{
  "n_layer": 14,
  "d_model": 256,
  "n_head": 6,
  "n_kv_head": 6,
  "head_dim": 64,
  "d_mlp": 320,
  "vocab_size": 4582,
  "activation": "swiglu",
  "norm": "rmsnorm",
  "norm_place": "pre",
  "norm_eps": 1e-06,
  "positions": "rope",
  "rope_base": 69100.0,
  "rope_fraction": 1.0,
  "qk_norm": false,
  "attn_scale": 0.125,
  "bias": "none",
  "tie_embeddings": true,
  "parallel_block": false,
  "extras": ["capped logits"],
  "init": "normal",
  "init_std_qkv": 0.0333,
  "init_std_o": 0.0,
  "init_std_up": 0.0333,
  "init_std_down": 0.0,
  "optimizer": "adamw",
  "lr": 0.00152,
  "beta1": 0.9,
  "beta2": 0.99,
  "weight_decay": 0.27,
  "lr_head": 0.0163,
  "grad_clip": 0.5,
  "warmup_steps": 218,
  "schedule": "cos",
  "final_lr_fraction": 0.1,
  "batch_tokens": 131072,
  "seq_len": 768,
  "doc_mask": true,
  "train_tokens": 529100000,
  "steps": 4037,
  "dataset": "wikipedia_en"
}
Each number is 128 + 32 x the weight over its row's rms, rounded and kept within 0 to 255. Layers, rows and columns count from 0. Numbers have three digits each. The size before them is the row's rms in percent of the matrix's.

# q: layer 8 attention query, 384x256, rms 0.0583, rows 126-127, columns 128-191
# k: layer 8 attention key, 384x256, rms 0.0564, rows 126-127, columns 128-191
# v: layer 8 attention value, 384x256, rms 0.0425, rows 64-108, columns 128-191
# o: layer 8 attention output (transposed), 384x256, rms 0.0386, rows 64-107, columns 128-191
q126 110:134107100123106143091147136106119152147190164106102105159112124125173227121177146115139154130079151208145138178096119170084112189136106131100092104075127140101134153143167064100133159115094109
k126 098:124125069143161108070145068172098196099109165069172110161138133157162165120175179118178129113099194090096121127085153106130129152124094133119146148119120149164186156130176122159074165135104141
q127 094:123160160128083107112147115169094105163094134168162124082162153174095086110078158122178191145117117126130133088127137115150139137194140141122117146174127114091049102137159099121135097133145100
k127 096:152149165093142186160128124092083113097097075100144108094137151171123129139149098094112069098136093117123093157128127139178159104170106171119133066108149142131065117082095196108191111168101112
v64 092:191163224125110129136127144134097068122173123158147105164171110177150146119165179118089137146149117111124152087159141140131125151151127120148168128220141120137117107112123139134101114107107105
o64 090:172149127174148139160043074114182154081086142101110123100118119121097036088090140119128104125133126141182100078098083107171114143182128067158123091125160131160085133088093176161096158119077150
v65 089:099174165182110129073153100150105149093044135167160102111128160152150165121204121097142130126172162089151152123141123154140147110104117158176144134128070159128149184100133135064151113124177033
o65 085:160162189128179206162118158090119037137204090111172068134189162114100106175126093131145114114136135141063077089155173153100091154144152131119194122109145104136135084112107124141121116139103146
v66 093:108117181090165103107119106128115128124113094138131095146068091091084137169119073160104147121146100124112145207160165123070127122244170153135220128156137115141129149134108148124126068130086140
o66 093:154084114099157066132140085174093086149138137103131063070225144159120152121207117128158105094084101132164064088122101143153151155062069060102118105127173122101068152110120119137108134108134132
v67 086:123064203171105075126129127138147125146148147183161128169107161114099125171053129100195133122120137112112100175108156175147062130135156136125108125059103111092121077163146137088081150136121061
o67 082:159173127072192098095198142076079162107131130065080149091112127140150092114181052125126186111124194109188171117113195161131101121072145116133120104141102128106130146157126147135175115143203146
v68 091:127094189145103092115143131076161130094120098131122133150135144118124098076103109146141138156136139152130125064059135143122103127132135146099143098108121125104172184121065186107118131136138082
o68 092:076161168084152154142255150146109097114123167126133059150152144120143117175171090088118098102153112078154159169148154162140150128059174094155098154154116102116114147147123085108181138172172118
v69 088:099074119161091105160106090095163178175128162114059148114114125082139131108140167163109167146110125141150131131146109113055100138129127116119057054090132169133160124169108078086128136153114103
o69 089:137161086127114118133100189142110139141155138139146153131146135185127149152160089147115098114150127123078182174109131230139132086150154160098060144123075186091087157160134148156159100119168136
v70 089:211149137082099081165157093117120120148158123160114123101135087161143138162123115115101117150131116108117088168125115126099197137158164185112132110152151088088088109091132148164095063115154095
o70 090:126137120173117114090181129151142174165093131087135178115134164106082111100093176149112146135132105154115172145131134067143123127158106139130135114153113147185161169180094140126196149064088151
v71 088:122088179139067104118145096119100116112107134117120123126146126113131119158123123067140082120108126088112076108095135083103108142142135177156113075073097170123135107176088132145163153105142101
o71 079:134086053138195130113097167067112198129182084094167134134126128083153165134150136180095198108119132151178194136176144136134104131137069128130160139133099142152148143147160122137131145161106089
v72 086:143074091193188126128146122150101143072112126122116159149143110165174131137147130107138088168117116203070145126154105156121172121095156036091077144085088084137136187108091105096123119117163139
o72 084:072112211098103158128085139178125134127080120194131097107092145059110121156094130182083124128121131023141128158105155124145085072121124176165169176135104184131156090145096153069097162185084138
v73 084:197063147131098144154124105121101095087138123140115166108119113047126150066119141152223167154114139116122142164156102144099102143107134125074140101104136152165081112136156115104145142107098109
o73 081:077196136160122163147146131133159129076117184113071194135099130201118099080166163158085121158109125188131135140041131102095153100145166174139162115121097158122152141130197143162128141103169143
v74 094:114174113096093170098168161062121118182157155105148077069138204121114156131135148128114112092108085083143151182134154104111072112113076124096183161150134158124126121094117192162111128075134134
o74 086:117108137109153130155100105140168106143188125123109104185111088145133110118129139158111124163155174186132090096166070098140161140178144163149131049134128066138159174110123112153111060151116099
v75 090:074165131107179096174137158163111159105101095152157126123159136145135126124101141120103089071151150098118132139111152141176123105120143167146126100126144073131160122178112031089124147103108157
o75 085:180093084166091101105091159105124192156116109160169132120111093047104127199109103158107190121122052102065179114161171166110093166135105084118118171122105134130125138123163194120153149111141095
v76 086:113136114103108125156106171066180162118087149184155130135110136120072146158131067113110115086109059138136132112119125052113059163066129132184114158140141135182177112141129092149153203108117167
o76 078:113150147154141129110051162197123078201149115113087169151137122121137111103187154153127133130106180093116078112115094161122105097098140111083131084153134123077135099167151130081078033159141108
v77 090:140221147136156101149118129044162142149136125133128167104151159076152143135182131095105038122071116117111132120174130134128107033119098074198126069160169123107065106113185141180161143117119124
o77 086:172142108141095149129106127145137092138113163094131140102106113142060137199031175135137182170170128157144122072138121093119095176151126119085179104158171151137176138137119146145119086102104094
v78 090:099074148205109103168128150172104120068090124188155154171100126117126124174159090096120099137146189162096125080105214087139099122141107156083236037127103088138131133133103177092090149106101042
o78 090:174093107098128200132124105100083128118163164085119121092105126114180179153162160160113147133095131164112142110137151097143128153159144066173107190097152148164066120148153131177167092165139144
v79 090:062092085186130137122132126116150099106121105195126142087153137127139087089131194180152116135136108174142135081155126172127177094136114025126142122161134105138124125174121116112163074118048164
o79 087:135134139132080136130045094157102106120117214092140073105108149145171163121148110115120110160140121122100144180105123132146123133181106138136125131115186160131082124117143109124121186074120086
v80 088:171176118139092102094121113138160143078136084151091090106147126113138114084191133209156114146158125103086100158122162145105107179142175101171169132166101159066077143126080134153109157132151123
o80 086:114146163123103154089138111114123142131113142121097140134141162115143119101090121131149128166109142122105133115122132120192116121119114167129122136147186125210133154131167116133101159093115102
v81 088:145126141088104130076156142113126133129123152163111108181151130174113144115126098119123067165122142158139146094106018128052177086217110205078085176081138137193151176138132093139155134146125099
o81 085:110115115145161141147143127150145099093155102138134162193070099113076128161136127141161158088087145105175172181105189130100158117060136089151115149148063147140209125154129140121105138200167130
v82 091:089154124085105116166147122080151081165143119162188159127136152144139125176110144103147165142127146070071110182128112101101103089182136097146143130129103204102069156137095140099138157104148165
o82 088:157093115152176090094196176115125166152140126096108094134066147124099171079202076187125111113108113116140163165142173200136119140155045094108113125115104100134187143167150142156173116077083102
v83 089:148148138073125133110143161058140163157175072131161125169136184179134093143111117116107144133112157134169127139077119144143120137158117112103047180089135111108131132146156163154117121157128137
o83 090:096089110125233147114195129169103082111054097182156114163092097069115145156126137122129128133148121110137108143147124081055115111134127078145179082194075092172130113096086099144192103113140123
v84 092:153155126141146137086140118160103063201151079086118117137063099125149145073133150150145126124063129063120133139173095092152143143149152102113116159091089094065138104098206139144144128188140172
o84 084:044097128128104139115230116130106134077094150160142131130160100212078162096103087125100127153167111203176087093089141121120175131092114136159111119101183098149154161100097094124088177101121114
v85 087:166114192158151159139100130243148115149097139141119099122150092143110139138141135124153158167183121147178138044074188170124093128129131133141124128194142105186140111119150161113133153146114137
o85 088:145195151083151165134111133041110097059162155127122129090189215111136070103119130089082106130141089106071075085167139150110101107123176040136169146191113134083106087087159127137154137137101141
v86 084:201133224109125098158107087113107134134107179123110119136098139106106155167110135116198151164114112089119107072125114089135076102138064072176085101162189134143065154102165111163108135181124129
o86 081:109091112159153141094185118103122124097116132110086201147112104113076142103040201153092162154102145168154132177130113077096141118130119113112184149166082152151154083144159155145137088133147137
v87 095:094085098179155175116146026135175159137123121097122157116155098181150141094160142168187100098116090102077100036217077095130167116146091095159164122140137107125200183135155160140115095081082163
o87 092:145158164137112113136107140111100093093102139119102068167075120148150117131120147109113100138150162135109129201062136139138156114125124163099103129086112114103083088146117113118104127203127131
v88 089:103089153113139079103116102170113113096136108088143093174127124128126120167162114143134120092140142128083055093117126078073146150103097087183073092142082092095174154146162084152149115142156196
o88 088:127099073123129092112168128146129117167114129157184119113153091104125124111110114093151148053110121090144146169133090135127080101066112096079132111167159202119102140123098150146138145126150095
v89 086:066112141152048099128127142105115172132106149141162133115090152117107083108123129149149110121165105130114140070112119097135085168093077109136179067140165068178125094139080128074127191111098103
o89 085:171112120181177144155090103197142112113118170110118112173125074128124178068151149120092107120109168148135183144121085127142084111128175102116108136082127126107093155118188108179087068171177100
v90 083:184162141138127124102132106159104142095120065154116117171131130136155151113157118119138134127157113135137144146124076169117152161123197052120131109148145095113072103123174182116126113157123120
o90 081:114088144142136125105142114146148104153096169169134116080136115111090101102059142124129107185152117118089119084117188122159108085122106153160119115174122153141077101083056175135230156081069141
v91 087:194121126062128128120122099130073118131152071116088153132136121102139123165081159122166095110143098133096156219101104155120079208135159073179151143092166191144083057130139171149142126174153145
o91 084:121111111156078036098091092192184143123100163102105120060154143145081120054101112121125116083132111151181086065116131082135116144098119137159101113190180115132189089081140118120106174093114144
v92 090:130149087040164169106132111135103153129181091147123100163138106110087128130122125142143082145067139118143161231056098159120099145160140057096081125167172127140149124199097127124153108127109233
o92 083:060117099111122063134125142183183101137153147136100151090141132089114119136112075117101144172109109149152104063206103129078166093090106109166134107173116167158159115067121132146138171134185109
v93 088:180150172134112111111096128100165141131177156118123133131138169109129133073207198123119098145098145144142135149119125111130180204124118111095207112140135163121093145106146187207139091150053073
o93 088:145119139154146154202063050166144171067079138152107104121108087132101049101089166115083090114132150123212124129100085112142087054149154086190085100152143099124078143115104137153101170152183169
v94 089:164142078145095112171110165116105114137177082128116180123123161076094116138109148158129159107145130132146157158146121103119019125076122099128145107167121163083097095119135033129133126115101184
o94 086:123171108110105106048106133099132172169132177089142126113152170194117161088164098110133131096154091161116145094114143177138114173170118104090160083095184178187068137132171142112147136075075127
v95 093:111074164138115119129128138103138136180105163160144137115118159125087106133123164118118168131134141090137108046149111111113151028109096227077133140159153121193190101112139058131108201122154091
o95 091:183129100123146132108063171104107128057129127139116162174088109153144163115171111103129122133102121109105188146131126189133130127157166063096131127116083168093089107125146190148130065111185205
v96 082:102102136046110136152092115131134124132134108130119140142121122110171119106124091166132102153122081149169145156096175089176153146088059122138166116070182098187148140160112109128158080106162129
o96 080:158163133181086156135152182141174021119110145119179113147143168125133148164118161130097141132144115132068108105123119101099101110190121079112081124112159164119121088106152114166152106134070109
v97 101:104076070162203145105121231125080141129075146163131109170180111119156156119109173113157161158092149107109151119167146141171112114161117144168152156108125120121132170099114142128129198121128154
o97 095:113101153083066158110132119137170039115153144123134156110089136132131181199135056161176145227128105150086117102122086108143192154141106140095174125121183158186158136143170099106074085075073113
v98 083:121117101160114146101140112140122144120093123115124121111184076096148144148108213122116127132074111106100076097142101066119182110098112126146064142128174101166107160099155080109164133096136171
o98 084:096095128171122209121082130111147051096095138139140152189053057120117166089115110147150131103097137166106157141099147121102163085155111121121189121175091150168186121088122171141093078183155104
v99 090:093140139118181141148134067165158148134129150113116123151166157160211142147119139087107178086089119150078141199102082115118128146126144081130085190172114113157133158130175087159127049086132158
o99 089:122176127140109137139150142123149114090095119173182135146093095081076110173061157098074105118153137096154164068153165167101111138098147105164153116160143189130194077112097142104117182171127113
v100 097:111110196181086144144127188174109128136086105139096105137122101134121123138077067098099122126147138135151096070104105100149103129138104158105093152090114089154141135093177123078115128144132118
o100 096:152130123087183212110123090037106122129176160094129183160155125141129136119189125130185128080128111151116109149090133119090198123160153075121177142158091137136146118130122101134166072142132149
v101 083:079140119193109109121124149100157122161106132104196147133141136138107090153125163205164114149174107037108136142127127168098105105117170191170079167060128144164156098230128091095098156165134123
o101 083:122181092098163174108147185141081086116089062143121121178134102120108130128177111120094201094084193161117175120105149130126135158112149126107117097150096090146112110117153147151117124133157104
v102 096:082133051123119139143138152115044140117131106141153136147139096132158125096173101165136156126091148101102154231112104045148127117141141149088131131086087159132145136159089108121113135129162137
o102 095:166092136122104128072176139144161114145078126129167072105108146156091197182134079098119138142138139148138144062137183123132133158142107130158114119138165156166112099131097143160113131070094140
v103 093:090121115125167127137152128123135123105091094106131108086163080199177115155151085133111103080139087091142089107154109156140087125111144071164028100115078067064142162106161093097138130114147145
o103 101:103163123128118183038150142094076138170098086173132140186150125087135194111137127135137129112170117090055146164066160127115151116100096229069171118170129159136194140158117117135114132104089097
v104 096:191119175135056096097153116122116116125114154154163070122139167109093117078138140154090119100102144059112107087168138107134175154042149134116147198137090120101138095067183154143113108147133143
o104 091:057112159138173149132171122112111145127128093163149082140133097131137097103100112091129115070165116129155156106144162127134081114130115117150127108099126095104103161177076152118098152157148093
v105 089:084126165116146113114136125121138117134137156089103124106149164141144199160103142012163131157162136107181134162128149150157075108120087185179123120012188126132166082107149146168155167123144105
o105 090:164092093179144073154085148126134186153130115145133142123099137072130081166102142165102153110082101099089140134149099103121082146163140148120080145190072074094175123155100123141144099142143112
v106 090:123129038139114110126152145190119171130101133117102149091157128146151093127075126134199146170171127112160156119123107090102147128096111199121051094100131127144087112114131113109134133145148076
o106 085:143088128134088115115169154070136106153120111085177138074139155118126186145106125138166148140142103188125149150175094162127101177151143129119180212060126128119169119115173098075111150124050144
v107 092:180141188165116138142148120172075123104136137112140104095115140130076119086129129177142134113151174135143101106109180178132105105088184136162079072071113120110090146170109155060087056196136153
o107 092:094172088099104160078176102082112146152130118121127088130182167105182113164079132081142151123141106133082129143125143029157114153180105151119138136147124105160141117075095117213171154074075074
v108 085:194116208093061099130116130104160117129191185196139099144175098118092086123125204123125106176123149135141131111099096129106173088159113152066074118093146151127094096167129113122135088102088095